Weights of a small transformer language model.
Size: 8 layers, width 192, 3 heads of 64, MLP 768 tanh GELU, vocabulary 4096, 4.37M parameters.
Architecture: LayerNorm before each block, learned positions, tied embeddings.
Training: a variant of SOAP for these matrices, 258M tokens.
Each number is 128 + 32 x the weight over its row's rms, rounded and kept within 0 to 255. Layers, rows and columns count from 0. The size above them is the row's rms in percent of the matrix's.

# layer 3 MLP up, 768x192, rms 0.162, rows 92-127, columns 96-191
size [ 97 100 124 113 106 102  98  96 102 100 100  97  91  95  81 108 106 102 101  86 110  99 105  91  97  93  95 100 113 103 101  98 106  96 111 103]
[[110 122 136  99 174 139 137 140  88 132 176 123 180 127  72  86 145 143 172 147 146 147 127 170 187 134 177 125 196 162 118  46 117  62 115 128 118 109 141  62 175 144 111 129  93 147 130 108 124 188  99 109 134 127 158  88 105 117 133  86 118 139 156 158 143 127 162 133 140 163 170 176 106  96 240 108 138  87 141 188  63 128 127  88  87 204 137 124 118 152  84 175 121 186 104 166]
 [119 159 101 144 131  95 117 161 105 137 108 142 100 153 113 120 172  98 114 198  74  86 160  83 204 176 118 152 111  62 122 108 126 154 164 146 149 119 109 162 114 206 127 127 101 159 102 159 185 118 121 125 143 124 111 128 142 150  99  62 168 137 154  74 126  99 108 159 135 138 125 112 132 131  83 150  82 177 104 153 162 133 208 135  99 141 162 202 128  97 107 113 138  98 127 139]
 [148 135 135 106 140 166  99 170  71 143 140 166 136 140 113  82 128 103 135  80 140 122 157  92 148 207 165  91 119 139 139 118  93 102 122 200 131 113 136 112 157  62 154 161  95 165 141 119 162  48 223 118 148 126 125 128 130 150 170  96 155 105  78  96  88 189  98  97 148 114 157 154  96 163  92 169  95 204  93 190 154 111 156  54 144 141 130 118 147  73 103 161 146 143 138 166]
 [ 52 122  64 147 131 149 146  97  85 153 109 161 116  75 124 136  97  97 176 124 107 115 159 159 114 160 117  85 109  81  99 109 138 139 215 119 181 105 118 143  79 141 146 120 149  86 107 148  65 168 173 191  92 179 139 147 158 121  83 124 120 134 149  90 141 162 147 132  87  95 112 127 125  48 117 109 142  83 113 105 132 148 159 197 165 154 116 146 101  96 158 164 158  76 150 138]
 [ 90 106 146 158 140 132 161  57 170 160 156  75 151 139 168 146  99 117 105 141 141 110 117 110 148 177 123  77 109 141 105 156 135 101 105 124 189  92 121 125 131 121 144 121 140 146  82 158 122 107 132 132 112  87  94  50  29 106 152 127 135 126 194 113 172 169 182 134 101 124 124 124 116 116 172  81 158 174 117 123  80  67 110 100 136 128  95 137  90 165 166  99  74 125 105 156]
 [ 96 166 179 124  59 110 100 150  86 143  95 118  96 154 110  68 138 168  61  99 178 120  88 131  90 102  77 140 176 124 103 122 135 133 119  87 126 174 173 110  92 118 124 135 100 109 169  75 141 137 124 160 115 158 158 135 121 131 139 150  86 106  54  58 119 136 179  88 141 215 130 121 106 125 147 182 119  97 116 143 157 110 133  68 117 172 132 107 130 123 133 149  92  86 140 194]
 [118 108 150 169  91  96  58 139 123 180 146 146 150 149 153  99 166 108 140 105  97 105 119  94 159 115 131 101 137 116 105  91 100  92 170 122  74 107  63 148  91 101 137  76 127 131 112 173 102 143 165 104 173 135 111 162 114 103  83 133  99 159 119 101  95 138 150 135  91 134 115 139 115 124 205 108 133 145 138 124 203  67 125 142 128 139 160 181 145 116 121 103 105 123  99 178]
 [115 101 114 136 114  78 106 150 147  80 122 114 155 114 107 136 165 141 170 135 105 185 156  86 134  98  46  91 138  97 128  99 126 154 105  95 141 131 139 119 114 158 139 117 106 115 134 179 155 206 105 135  75 145 102 140 166  83 119 147  73  60 157 114 159 134 107 100 114 171 126 186 126 145 133 129 165 163  51 111 131 127  82 195 156 145 112 157  80 123 102 111 108 161 105  82]
 [148 111 145 129 156 121 107 142 160 131 172 126 165 115  96 224 131 114 152 122 127 107 141 114 139 174 133  67 165  82 151 128 109 147 134 135 116  81 131 113 158 148  99 170 115 193 151 108 148 157 103 149 168 152 129 192  95 102  91 121 232 157  83 129 103 188 180 142 100 132 128 141 180 110 102 124 133 161 108 136  95 131  93 180 179 117 143 139 108  73 106 136 144  92 111 150]
 [109 119 125  92  79 161  97 102 144 139 148 128 114 159 106  95 145 146 119  90 194 186  96 153 130 113  45 113 127  89 133  66 148 166 132 124 109  79 146  87 149 147  87 111 121 138 118 148  96 153 151 114 164 103 108 109 119 168 129 109 131 133 148 133 109 124 136 132  62 165 132 103  75 102 129 161 105  95  44 139 120 123 113 115 152 164 131 129  83 138 140 182 177 124 130 155]
 [ 98 184 121 159  29 147  58 125 138 112 110 147  75 173 187 137 126 134 189 120 113  85 119  92 159 175 108 147  85 164 111 150 169 152 167 142 113 110 108 159  95 136 115 114  42 106 126 105 158 142 130 123 146 147 155 120 102  74 141 153 137 102 130 144 133 154 143  75 125  99 161 171 129  94 116 146 167 140 212 109 137  77 209 130 143 161 131  95 113 100 134 135 141 147 144 129]
 [196 163  86  83 112 155 117 158 122 163  90 129 159  96 139 134 166 117 194 173 175 175 120 173 145 127 116 167 118 130 145 104  91 107 138 146 134  83 170 110 153 118 116 105 201 148 167 108 103 117 146 107  91 133 129  68 164 112 155 114 179 129 135 107 177 184 107 127 119 100 155 153  98 166 103 154  74 139  68 115 165 135 118 156 102 156  93  78 135 136 155 169  93 147 110 170]
 [ 94  85  91 154 178 122  85 198 178  82 162 116  90 188 125 128 133 130  60 169 149 155 107 133 169 188 114 121  92 170  97  97 143 122 133  83 118 107 156 168 119  83 140  98  96 136  90 155 112 166 115 125 164 132 193 136 175 159 134 143 122  98 101  93 145 134 139 109 161 104 162 189 161 144 134 130 100 113 120  98 146  77  72 115 119 116 101 154 173 142 116 142 100 162 113 131]
 [112 101 101 112 133 127 111  93 122 119 140 143  46 100 156 138  75 109 153 142 104 169 115 122 146 126 157 124 125 156 110  69  98 171 140  97 128 100  97 193 173 127  89 138 155 153 134 119 147 126 167 120 142 170 137 134 134 103 161 163 135 147 135 123 158 115 124 160 151 147 139 142 151 129  88 128  65 130 156 165 119 162  99  91 183 142 106 109 157 198  97 110  99 112 141 190]
 [110 108 150 136  81 142  84 144 127 140 137  67 149 115 101 104 164 150  46 118 164 110  58 117 148 111 206 122 148  89  92  80 142 126 157 127 101  69 176 128  81 119 167 153 129 156 133 123 192 118 148 156 118 132 129 145 101  82 101 136 178 129  61  63 136 142 172 142 171 123 179  86 170 187 113 105 200  87 135 143  88  99 155 141 144 102 131 140  88 127 127 171 126  84 112  68]
 [ 97 114 140 159 135 105 125 123  84  60 171  92 158 140 110 120 117 126 115 120 131 172 131  49 135 137 122  87  91 123 173 146 147 125 124 120 100 102 138 115 121 126 140 164 143 174 170 116 126 115  98 140  99 162 158 191 204 137 148 142 134  97 160 133  43 132 154 124  96 167 115 113 114  82 155 144 153 155 227 112 105  75 122 202 102 160  56 155 152 125 106 114 133 133 150 143]
 [141  88 152 146 166 162  57 204 101 140 149 122 105 103 135  96  87 118 131 162 102 161 155 127 161  81 149 100 120 160 137 187 114 103 103 127  90 165 130 168 113 172 118  87 184 102 138 129 183 124 131 111 164 137 130 106 136 108 142 124 124 102 133  68 116 152 112 177 122 141 143 105 164 171 145 141 149 127  69 105 139 176 160 167 120 102 130 117 179 134 101 152 152  87 158  76]
 [128 121 170  89 159  53 130 132  61 188  92 211  86 130 155  98 132 142 137 165 113 137 121 158 205 106 129 102 126 130  68 128 105 164 155 132 170 151 112 103 151 133 109 100  59 102 155 135 128  90 131 123 112  64 159 137  42 160 156  86  95 126 106 112 115 186 147  65  96 144  89  80 171 150 117 155 144 111 106 120 143 123 145 143 140 189  62 126  93 144 124 146 120 153 126 164]
 [ 98 146 116 152 164 135  50 100 136 109 175 122  86 115 193 144 144 156  82 150 148 125 106  88 102 141  92 118 157 225 126 131  62 131 113 167 109 155 153 129  76 175 144  95  98  91 133 133 150 130 112 117 132 127 199 108 151 126 123 125 128  82 162  66 111 112 140 143 148 169  99  82 176  85 109 152 131 157 124 117 173 154  73 188 111 111 201 159 163 100 140 100  80 119 125  94]
 [107 143 153 149 139 131 114 150 125  57 105 144 129 143 106 160 161 135  90 123 101 108  65 167 194 129  82 114 152 152 103 132 146  21 153 165 161 184  87 117 163  86 114  81  86 115 110 120 148 117 103 102 125 168 133 132 128  92 137 120 123 118 168  89  99 159 118  62 129 143  95 117 134 113 179 120 137  87 117 173 120 168 120 176 134  92  75 158 107 103 140 152 136 127  79 109]
 [157 123 152 100 150  96 131 100 137 140  85 115 167 117 110 133 121 146 126  99 139 179 124 156 130 165  82 125 118 133 154 128 113 134 112 143 125 163 111 172 161 111 108 118 122 119 122 158 120  87 203 151  90  79 154 115 149 169 152  98 109 130 121 101 109 141 120 140 142 173  54 177 178 132 130 161 124 135 151 147 173 122  97  77 148 106 143 130 119  64  56 131 128  34  65 123]
 [126 127  97 144 149 113 176  58 146 134 129 116  96 106 120  88  38 101  79 145 110 181 155 130 123 131 131 177 162 209 103 132 129  93 192 136  97 118 127 136 118 136 144 116  92 126 133  52 123 126 116 122 103 145 140 162 141 132  88 157 148 141 125  54 123 124 171  56 110 118  92 106 133 128  92 176 185  65 141 145 143 140 123  97  74 173  83 128  96 123 174 113 157 114 152 164]
 [ 77 111 155 146 212 147 107 191 225 132 126 107 135 124  80 102 114 147 100 142 109 133 135 110 137 115 211 121  91 135 148 136  90 123 154 155 166  66 146  67 159 183  91 196 109 154 185 114 123 121 123  97 112 171 164 154  79 128  75 126 137 124 132 119  81 102 146 125 128 120  95  81  95 130 108 116  82 145 110 186 135 128 164 144 153 125 151 139  96  86 124 152 124 137  88  71]
 [106 161 108 114 108 152 151 106 120 109  71 185 126 154 128 154 176 104 135 139  54  96  60 130 135 165 115 155 177 103 149 144  75 164 122 110 129 157  96 103 111 153 127 135 171 134 110 138 224  98 184 173 119  91 220  80 105 141 142 105 153 199 107 125  84  80  97 126 187 159 173  69 109 101 113 146 145 125 142 141  98 141 119 137 117 118 125 130  89  96 146 145 107 134 164  83]
 [105 114 111 126  94  99 141 127 147 132 160 137  94 175 167 168 120  94 123 120 155 121 137 101 143 142 104 133 204 109  91  95 114 125 131 101 116 162 104 147 118 130 143 136 122 131  99 118 194  91 137 100 158 163 118 157 109  73  66 123  91 101  27 137  76 130  95 165 152  94  94 141 157 102 166 111 100 124 142  76 139  96  91 133  86 118 132  66  74 186 126 152 101  95 172 127]
 [145  59  82 152 146 155  79  62 142 105 157  76 145 182 154  53 109  90 162 174 149 114 144 106 129 116  83  90 159 126 119  75 150  93  94 128 143 117 137 162  74 142 102 110 104 160 127  99 115 136 187 129  71 130  68 109 153 116 156 166 121 110  87  79 127 163  81 137 144 148 121 196 133 122  93 153 119 185 134  59 104  98 160 119 167 157 136 116 110 108 129 101  78 141 142 102]
 [177 122 127 157  86 149 161 123 172 136 125 138 144 125 180 143 159 181 174  97 176 140 111 159 112 222  33 164 137 211 104 126 155  86 122  99 156 165 116  78 125 149 118  64 134 144 108 151 115 134 139 168 167 139 153 138  77 110 107 102  71 126 123 124 101 119 142 184 111 124 149 107 130 159 153 131 103 141 159 161 126 149 128 149 182 111 149  95 193 150 157 123 114 163 209  78]
 [196  84 101 106 119  79 120 184 192 124 108 103 117 130 159 142 127 121 143 140 176 167 164 145  79 112 101 152 144 125 107 105 110 138 128 138 158 177  83  96 110 123  93 147 140  80 132  80 102 169 111 146 103 177 114 179 126  67 117 135 164  99 157 178 136 169 117 173  83 143  97 128 105 156 140 113  93 131  88 164 100 132 114 161 138 123 104 135  87  79 126 122 131 151 110 184]
 [139 113  80 131 101 179 105 113 103 207 163 197  70 114 125 127 153 122 153 171 160 127  68 131  61  89 179 113  85 146 105 113 153 164 197  86 174  98 149 136 104 171 114 139  97  97 116 148 143 115 113  94 142 138 143 123 131 120 130 144  37  98 134 128 184 146 117 158 119 165 116 115  94 110 202  84 124 155 197 111 147 137 128 172 126 123 183 150 159 147 123  74 167 109 145 128]
 [133 133 128 190 128  70 154 121  90 205 126  83 126 133 184  90 107 150 114 114 153 117 121 174 126  77 153 131 125 136 146 142 159  89 128  83  97 141 128 164  88 111 126 155 143 132 164 140  75 142 152 116 180 170  84 161 146 166 129 127 133 118 118 118  81  64 141  99 128 150 159 128  74 106 104 113 162 152 105 130 165 162 103 120 188 118 201 119 122  94 193 102 134 141  94  78]
 [124 197 153 161 146 106  91 153 131 125 110 206 178 137 123 133 158  67 146 106 181  99 172  89  66 171 179 106 137  92 156 157 149 183 160 171 162 129 142 157  89 140 124 144  74 119 102 107 169 131 144 148 110  72 126 157 121 211 141 178 132  76 118 140  99 140 133 123 126 102  91 183  59  92 127  99 145 141 137  99 131 110 149 155 111 130 119 173 126 162 146  96 169 110 142 124]
 [140 185 134 126 105 122 103 128  86  50 135 150 101 122 123 117 114 147 143  96 141 114 128 119 134 211 115  79 126 128 144 110 111 173  88 173 136 169  56  65 126 138 135 188 120 118 113 134 125 130 117  62 107 203 180 157 145 142 157 137 118 103 162 128 107 114 151 118 138 126 115 104 128 147 136 134 172  76 120 120 162 165 140 103 145 166 130 103 117 107 160 162 175 121  86 139]
 [ 65 138  79 135 118 134 100  77 144 208 124 171 121  92 180 133 146  62 111 179 168 135 138 118  91 109  45 112 131 165 134 141 129 174 161 131 128  78 106 145 119 150 181 124 173 127 156 133 160 117 114 146 119 118 101  88 108 165  64  94  78  91 121 149 161 111 158 101 165 123 135 129 130  35 177  93 102 152 154 129 121 122 123 123 129 103 121 129  95 185 149 107 105 114 124 182]
 [223 152  91 140 139 123  94 100 154 125 113 182 194 152 140 125 136 120 118 139 163  55  84 185 109  83  78 171 139 113 121 140 103  99 164 150  84 201  83  73 112 141 113  66 140  69 115  95 128 142 108 134 140 128 113 140  91 145 105 167 171  84  75 136  51 140 135 109 167 186  73 122  26 182 111 173 131 162 125 106 145 126 128 141 124 135 147 102 121  98 139 139 118 167 142 151]
 [157 160 115 109 120 116 132 153 140 163 125 155 194 143  55  38 128 131 114 117 139  97 140 151 156  80 172 163 136 118 130 153  97 125 111 163 137 112 133 108  85 124 144 155 162 135 140 194  78 101  88 123 130 176 145  99 131 137 161 165 141  90 144 121 155  85  97 130  96 141 102  81  92 142 168 106 110 178 116 113  83 166 113 135 141 122 188 107 146 116 118 129 185 148  93  96]
 [124 115 116  86  79 161 180 153 132 100 207 222 107  99 151  99 134 160 136 121 150 173 164 169 158  86 122 109 112 148 137 104 125  96 158 128 107 172 137 108 178 120 114 112 119 102 131 121 169  96  89 144 150 169 160 151 127 163 105 150  81  70  95  96  97 164 107 171 119 125 154  92 133 114  70 122  79 133 169 156 119 131 123 142 100 145 153  92 169 106  59  91 123 100 123  98]]
# layer 3 MLP down (transposed), 768x192, rms 0.158, rows 92-127, columns 96-191
size [101  98 115 122 102 107  94 104  92  98 100  94  97  99  93 105 103 101  91  88 117 105 114  88  87  95 104  99 106 100  99  98 104  96 107 110]
[[137 132  88  85 116  73 106 132 146 177 138 154 160 171 168  93 152 131 100  90 105  91  80 169 115 136 174  87 117 127  81 195  94 150 156 169 121 122 166 102 134 145 195 170 188 116 176 127  94  94 169 152 216 127 178 130 130  73 131 119 126 145 136  99 122 124 130 112 156 146  60 155 206 166  93 106 124 127 131 105 122 139 138 121 155  96 155  90 116 128 122 127 183 174 178 131]
 [202 129 127 123 145 116 103 163 170 153  76 211 140 165 174 140  97 127 186  75 151  99 144 187 149 142  87 104 151 124 171 128  98  90 139 140 141 116 176 144 116 109 125 158  99 110 174 118 171 127 136 130  84 129 151  52  84  79 142 192  85 102 115 134 110 137 137 128 177 127 106  88 140 108  98 113 128  81 138 100  95 130  88  90 168 106 118  96 156 105 146 104 167 169 133 133]
 [100 125 110 159 138 158  68 180 103 138 133 189 135 150 105 102 156 110 139 117 144 163 137 105 152  71 140 117 146 114 161  62 117 145 109 151 133 110 166 120 135 129 152 119 122 151 127 120  77 112 130  97 114 116 105 182 114 147 110  69 180 209 126  81  80 173  92 107 102  93 162 151  82 163 106  75 164  98 104 157 167 114 160  48 143 146 164 163 137 117 104 186 108  89 112 166]
 [121 132 114 163  95 114 183  65 164 133 132 127 128 153 113  65 148 123 141 118 109 153  96  90  70 132 115 106 143 138  98  91  93  76  72  92 152  79 132 144 153 187  92  88  92 159 148 134 103 115 146 166 115 157 112 120  67 109 157 159 118  85 132 121 123  78 137 124  76  83  78  97 127 125 123 177  89 135 115  72 144 141 128 125 153 165 155 151 114  95 173 119 125 140 163 160]
 [146 112 111 173 150 154  84 104 108 111 139 124 131  60 152 126 179 121 122 103 119  24  96  86 188 118 135 135 101 163 135 131 113 125 112 167 149 179 146 138 100 172 113 139 123 135 155 185 122 142 106 114 129 141 121 114 175 100 185 139  83 124 126 111  86 151 113 120 150 104 154 106  82 178  65 128  86 131 162  88 148 138 108 147 119 127  72  41 149  95 137 136 120 123 129  56]
 [ 89 130 124 144 162 139 110 180 131 150 120 142 123 113 111  92  70 147  86 122 170 111 118 121 117  31 103 139 143 113 148 129 132 160 148 129 133 118 157  79  98 171  67 122  81 134 206  99  77 143 198 138 155 148 152  89  89 106 178 174 101 122  99 150 131 108  28 109  91 167 114 153  89 146 122 137 102 115  93 102 169 206 176 105  82 106 105  56  94 116 156 129  98 140 123 134]
 [110 141 116 163 127 151 118 118 143 174 169 168 125 176  59 194 106  95 157 103 126 112 172 150 136  72  84 100  88 171 151 133 115 128 102 118 134 119 114 144 114 137 206 124 110 139 118 152  79  96 101 157 158  80 149 104 110 153 117 140 109 107  88 133 165 164  99 144 173 159 199 181 135  99 133 101 153 124 146 136 160  90 165  93 170 164 113  91 127 134 123 111 142  78 160 183]
 [123  96 163 163 132 122 172 116 131 111  79  89 139 166 136 125  94 161 106  94 122 108 152  60  63 100 151  82 121  61 172 152 146 154  83 116 115 175 179 116 140 127 125 125 138 138 103 129 116 106 146 110 166  96 153 111 219 133  53 127 126 127 104  94 133 159 115 122 128  97 142  90 136 152 115 148 149 128 170 159 100 119 154 152 107 134 139 121  44 163 110 154  88 148 120 110]
 [145 109 148 145 126  99 100 153 202 109 104 164 114  95 120 117  66 111 173 126 170 155 142 109 137 152 151 140 152 141 120 177 131 137 162 112 118 151 155 112 104 117  76 123 179 147 121  88 175 112  96 136 199 117 119 192  83 162 154 152  97 155 110  97  58 109 120 127 151 117 149  77  81 118 124 147 133 134 133 119  98 111 108 167 154 117 122  98 114 108  97 142  92  95 127 111]
 [127 171 162 175  70 118 172  90  85  98 138 137 155 114  94 180  68  94 210 104 107  99 162 143 112 147 134 118 171 148 218 159 154 139 152  98 147 167 109 181 155  91 159 110 123 136 129 152 102 182 142 104 128 197 110 177  93 144 118  73 134 111 151  95  83 156 132 139 143 110 165  88 170 146 149  98 168 139 133 164 145  86 155  95 126 137 144 149  94 155 113 115 120  79 114 147]
 [117 133 140 138 117 129  44 130 119 105 100 136 173 161 114 107 124 133  94 163  93 134 134 156 176 155 162  79 117 104 123  92 132 100 143 141 128 130 147 167 130 170  84  87 128 151  68  85 139 139 108 102  87 149 109 113 191 196 175 159 129 163 146  91 109  95 117 115 100  86 106 133 119  88 107 116 149 132 154 111  73  96 161 113 128 149 179 119  38 143 149 125 163 201 111 105]
 [ 21  86 108 151 128  85  81 113 179 108 119 107 143  91 121  47 141 143  95 116 120  96 158 174 171 115 141  67 133 125 179 140  95  87  61 156 108 119 159  94 122 127 172 156 113 136 143 125  75 153 172 111 125 101 126  69 119 130 147 143 151 146 171 102 142  92 212  94 100 105  84 118 139 169 149  78 119 123  77 116 105 170 124  89 138 123 150 116 137 131 109 134 101 143 101 169]
 [135 116 102 144 141 154 120  75  70  72 163  98 120  77  85 117 155 138 124  87 106 129 155 135 105 122 203  84 137 114 144 202 140 122 121 109 137 122 104  71 143 106 121  87 140 109 150 203  76 123 185  95 128 134  84 186  75  85 118 136 150 107 103 139 105  66 162  82 104 192 104 110 210 149 104 146 138 196  93 118 132  97 141  57 154 124  68 143 131 127 171 140 130 118 145 117]
 [119  93 120 111  71  45 133 104 115 126 144 107 116 177 150 117 150 105 118 118 163 150 171 148 103 142 186 159  87  70  96 127 109 172 156 193 147 139 209 129  90 146 168 132 173 156  97 131 208 102 111 114 117  89  75 151 157 202 139 134 167  98 105  68 112 110  99 142  70 108 109  81 147 102 120 149 112 152 106 108 108  72 108 141 133 105  99 159 129  91 155 141 132 129  97 190]
 [131  88  93 162 107 124 158 131 141 185 136 138 124 158 155 131 163  68 181 114 111 115  93 135  88 187  72 136 122 124 146 194 136 112 149 109 140 100 141 138 138 144 110 156 101 154 110 136 164  95 147 104  78 130  99 134 112 126  91 104  64 146 200 210 127 118 138 129 100 105  99 169  69 157  95 143  49 178 147 111 118 145  60 160  80  77 120 110 154 154 149 126  39 159 156 145]
 [173 138 108 124  80 117 134 106  73 164 143 104 118 129 126 109 125 115 157 155 123 150 105 183  61 190 108 125 101  88 146 165 147 146 141 134  93 134  99 191 135 137 182 140 141  83 127  78 140 158  99 160 134  87 100  64 138  66 141  72 138 125  87 109 123 144 127 132 124 156 125 184 154 163 120 129 120  97 150  88  90 135  83 163 143 141 167 146 160 149 175 152 119 172 128 175]
 [131  94  99 131 121 152 159 166 120 106 119 118 145 160  52 132 197 149 145 107 105 146  70  92 215 102  98 123 106  75 129 106 120 110 177 138 150 167  93  68 138 124 161 124 112 117 165 114  92 104 114 178 120  85 121 127 114  98 136 149 141 100  95 140  77 161 148 150 138  92 145 111 118  82  97 161 113 115 144 104 116 124 117 147 133 173 129 131 144 164 132  51  90  80 121 105]
 [143 110 199  97 154 148 115 101  83 160 155 172 155 148 113  73 110 168  83 124 137 121  61  86 135 120 158 133 147  99 124 130 131 155 120 176 131  95 166 127 148 112  51 139 126 114 205 104 122 144 141  99  27 166 162 102 154 125 109 175 117 177 124 132 129 151  92  77 108 140 148 117 177 174 168 104 140 107  73 177 145 157 155 166 155 129 102 118 128 133 145 117  95 136 105 104]
 [132 139  95  76 141 145 173 150  91 138 149 103 156 141 237 163 145 123 117 136  86 128  54 133 153 117  97 124  98 123 105  92 147 141 143 127 114 138 133 133 118 103 116 126 148 200 123 128 164  87 170 142 152 111  93  70 138 151 142 189 157  50 127 100 145 185  59 100 102  67 131  97 203 154  77 144 117 158 115  75 150 173 129  50 144 121  87 168 130 132 147  42 145 108 131 110]
 [128 119 141 193  79 143 139 104  88 152  78 146  88 124 146 121 131 138 102 120 179  88 133  84 146 137 127 129 155 169 129 121 143 232 128 138 107 118  95 154 155 113 122 164 117 114  76 154 155 101 109 121 116 130 104  96 159 112 135 165  54 121  95 173 140 102 170  86 181 103 116 113 157 136  65 176 136 167 174 117 158  98 180 122  87 125 125 175 129  93  58 120 177 115 184 106]
 [176  85 191 114 135 142 190 153  91 102  91 136 121 122  94 150  41 111 103 141 133 118 175 140 122 147  93 168 114 117 116 122 102 122 153 123 126 230 162 123 161 167 158 112 171 170 148 129 182 143 118 108  60 136  98  97 130  61 165 118 133 124 124 116  96  96  76 122 134 110 141 156 166 150 136 138 183 147 113 159 147 162 107 116 142  82 152 116 150 115  99 120 192 163 133 104]
 [132 143 107 110 153 155 101  85  42 178 134 178  87 137 152 144 115 134  90  96  99 138 152 144 133  93 181 160 134 123 103 166 105  78 107 122 119 147 125 156 152 132 173 130 139 144 127 117  90 139 111 115 110 126 138 107 138 123 105 177 109  59 210 149 110 124 120 114 103  86 131 124  98 194 144 129 171 136  98 123 155 140 114  71 132 139 104 128 145 133 178 125  64 170 164 158]
 [113 140 130 148 145 137 179 111 152 108 123 136 115  77  89 117 126 110 126  94 113 113 136 121 136 184 151 140 158 133 126 149 135 120 100  93 154 121 112 145 133 118  61  98 182 152 132 141 137 167 110 140  88 114 118 148 125 159 151 122 138 123  94 181 122 130 153 126  52  94 106 143  96  63  20 123 144 171  87 115 172 124 154 124 107  95 142  82 117 189 119 147 147 173 112 107]
 [ 86 137 147  88 147 225 113 132 122 150  64 134  94 173 108 147  88  78 149 111  54 144 137  95 159 135 167 100 175 162 129 102  86  95 107 114 133 122 101 125 121  97 141 136 145 152 173 138  90 107 109 119 131 141  84 160 152 119 128 172 118 137  65 109 121  90 117  81  77  97 123 191 172 178  89 166 121 159 116 113 103 147 165 103 152 131  62 109  84 171 116 149 143 108 120 159]
 [153 150 101 134 145 172  82 120 152  66  84 135 174 142 178 149 109  91 153 134 138  93 124 156  74  76 108 127  82 137 103 115 161 100 140 114 169 126 121  91 118 176  68  95 186 137 143 104  76 154 120 134  67 151 100 119 139 144 166 104 152 136 116 110 147 153  94 137 121  78 111 117 166 167 167 110 132 139 133 165 133 113 147  92  86 183 175 143 149 134 112 142 106 196 105 131]
 [138 159  99 116 121 132 184 126 139 121 110  89 118 143 127 165 100  90 138 175  82 124 137 117 109 103 128 147 150 108  55 129 136 104 131 148 141 125 125 107 145  63 115 135 161 121 128 124 144 151 156  74 130 201 149 129  97 190 166 142 101 151 112 122 101  86  77 127 142  92  97 105 110 145 162 142  93 100 160 145 145 146 113 121 113 124 126 119 105  55 119  95  99 157 128  85]
 [106 129 163 209 138 126 148 140 197  90 117 130  95 134  98 140 132 114 160 109 111 134 133 134 173  70 146 187 105 103 108 138 125 106 117 128 158  97 123 123  99 147 131 183 140 152 106 170 135 136 101  86  89 131 120 198 120 137 163  81 205 125 173 175 129 162 104  63 115 105 130 121 194 100 121  98 168 168 112 120 151 203  96  65 125 185 114 117 136 186 124  51 134 112  75 157]
 [ 78 152 108 139 164 110 119 137 163 152  96 102  87 111  99 142 138 112 117 136 158 165 150 122 212  87 154 100 102 125 160 180  86 134 106 170 162 111 160  57 109  48 149 102 118  92 151 113 157  78 176 124 109 100 130 133 103  80 159 133 124 161 115 116  96 107 106 109 112 180 141 122 118  91 133 141 134 158 108  73  79 126 146 145 140 113 128 127  80  83 128 127 163 122 151 184]
 [153 186  90  89 125 138 135 100  80 167 133 109 106 133 189 138 183 163  52 142 173 142  71 141  62 152 145 138 141 107 108 131 120 120 127 103 121 114 111  66  92 166 111 105 187 143 126 123 231  98 161  86  97  84 150 103 106 136 100 143  92 142 138  73 137 139 144 157 149 147 140  67 120 125 156 132 163 105 171 138 127 112 138 143 146 128  83  98 154 131  95 111 141 146 162 127]
 [140  78 119 142 129  75 149 146 155  95 127  71  85 156 143 123  89 142 120 166  80  87 137  96 149  77 101 124 161 173 133 128 108 152 135  93 124 182 107  90 179 103 125 198 180  27  98  58 138 139 148 194 112 115 135 121 158 102 190 105  93 110 120 147 145 122 131 137 112 113 113 129 148 128 168 104 171 127 137 106 134 164 120 110 134 123 116 171 101 161 157  93 138  60 117  71]
 [162 126 141 127 160 138  77 139 107  80 157 153 185 132 108 157 131 150 152 133 110 154 136 154 153 127 155 196 115 160 121 122 169  87 155 131  82 113 107  86 180 150 120 111 138 146 159 105  86 124 153  77 101 161  87 153  80  94 123 123 131 182  85 108 102 146 126 187 166 136  94 173 132 160  89 113 145 124  59 159 101 138 142  80 163  74 171  98 178 156  67 102 169 154 127 153]
 [139 109 126 104 113 118  90 100 196 126 119  92 140 125  96 208 116 101 109 120 112 119 101 152  95  97 111 106 113 135  92  98 108 171 113 134 131 192 129 168 133 134 191  87  91 146 117  87 164  68 140 192  96 118 111  98 112 135 142 131 143 117 118  73 152  97 135 128 210 142  91  95 155 108  69 111 119 127 136 145 134  98 151 149 123 122 134 108 171 137 188 137  79 162  50 102]
 [162 108  68  73 123 191 135 173 122 145 104  94 159 147 160 126 111 195 165 178 134 119 154 160  65  93 118 135 196 119  56 143 132  65 116 124 100 111  89  57 129 145 153  79 101 161 109 139 178 139 153 151 175 135 138 104 121 124  64 112 153  93 123 117 112 149 102  91  98 187  93 106 152 191 118 105 145 108 136 155 108  99 147 123 117 161 107 104 133 108  86 190  92 140 150 150]
 [123 193 155 155 175 107 124 143 145 127 116 164 106 123 159 129 138 109 168  84 135 129 195  98 117 133  98  87 120 116 142  71 117 141 122 109 101 130  92 169 140 164 124 115 121 166 164 142 122 108 171 220 120  88 127 166 113 126 184 211  89 102 153 149 136 154  74  67 154 141 166  78 154 195 163 110 101  91 152  68 119 102 172 192 145 121 164 148 161 125 150 173 115 121 194 118]
 [143 191 136 103 198 102 130 155 136 155 103 224 178  91  88 126 111 134  75 123 135 124  63 166 131 115 126 140 162 153 120 169  92 191 127 187 151 156 137 129 130 151 110 151 174 135 145 157 110 143 139 133  88 203 166  76 144 114 164 160 134 155 124  94 207  94 184  99 147 141 121  92 117 103 113 117 148 112 140 167 113 119 197 102 164 148  70 110 111 130 145 145 132 145 113 153]
 [137 155 186 157 158 132 147 121  90 169 120 162 119 110 158 121 131 164 155 125 108 119 139 125 160 130 147  91  85 172 158 124 123 160 106 145 114 190  99 192  82 117 153 116  98 131 129 134 125  73 128 108 118 143 133 136 113  74 137 131 111 142  87 121 134 148  81  97 176  97 163  52 151 165 126 165 142 174 124 128 102 166 123  99  93 145 110 160 144 119 101 125 175  89 177 103]]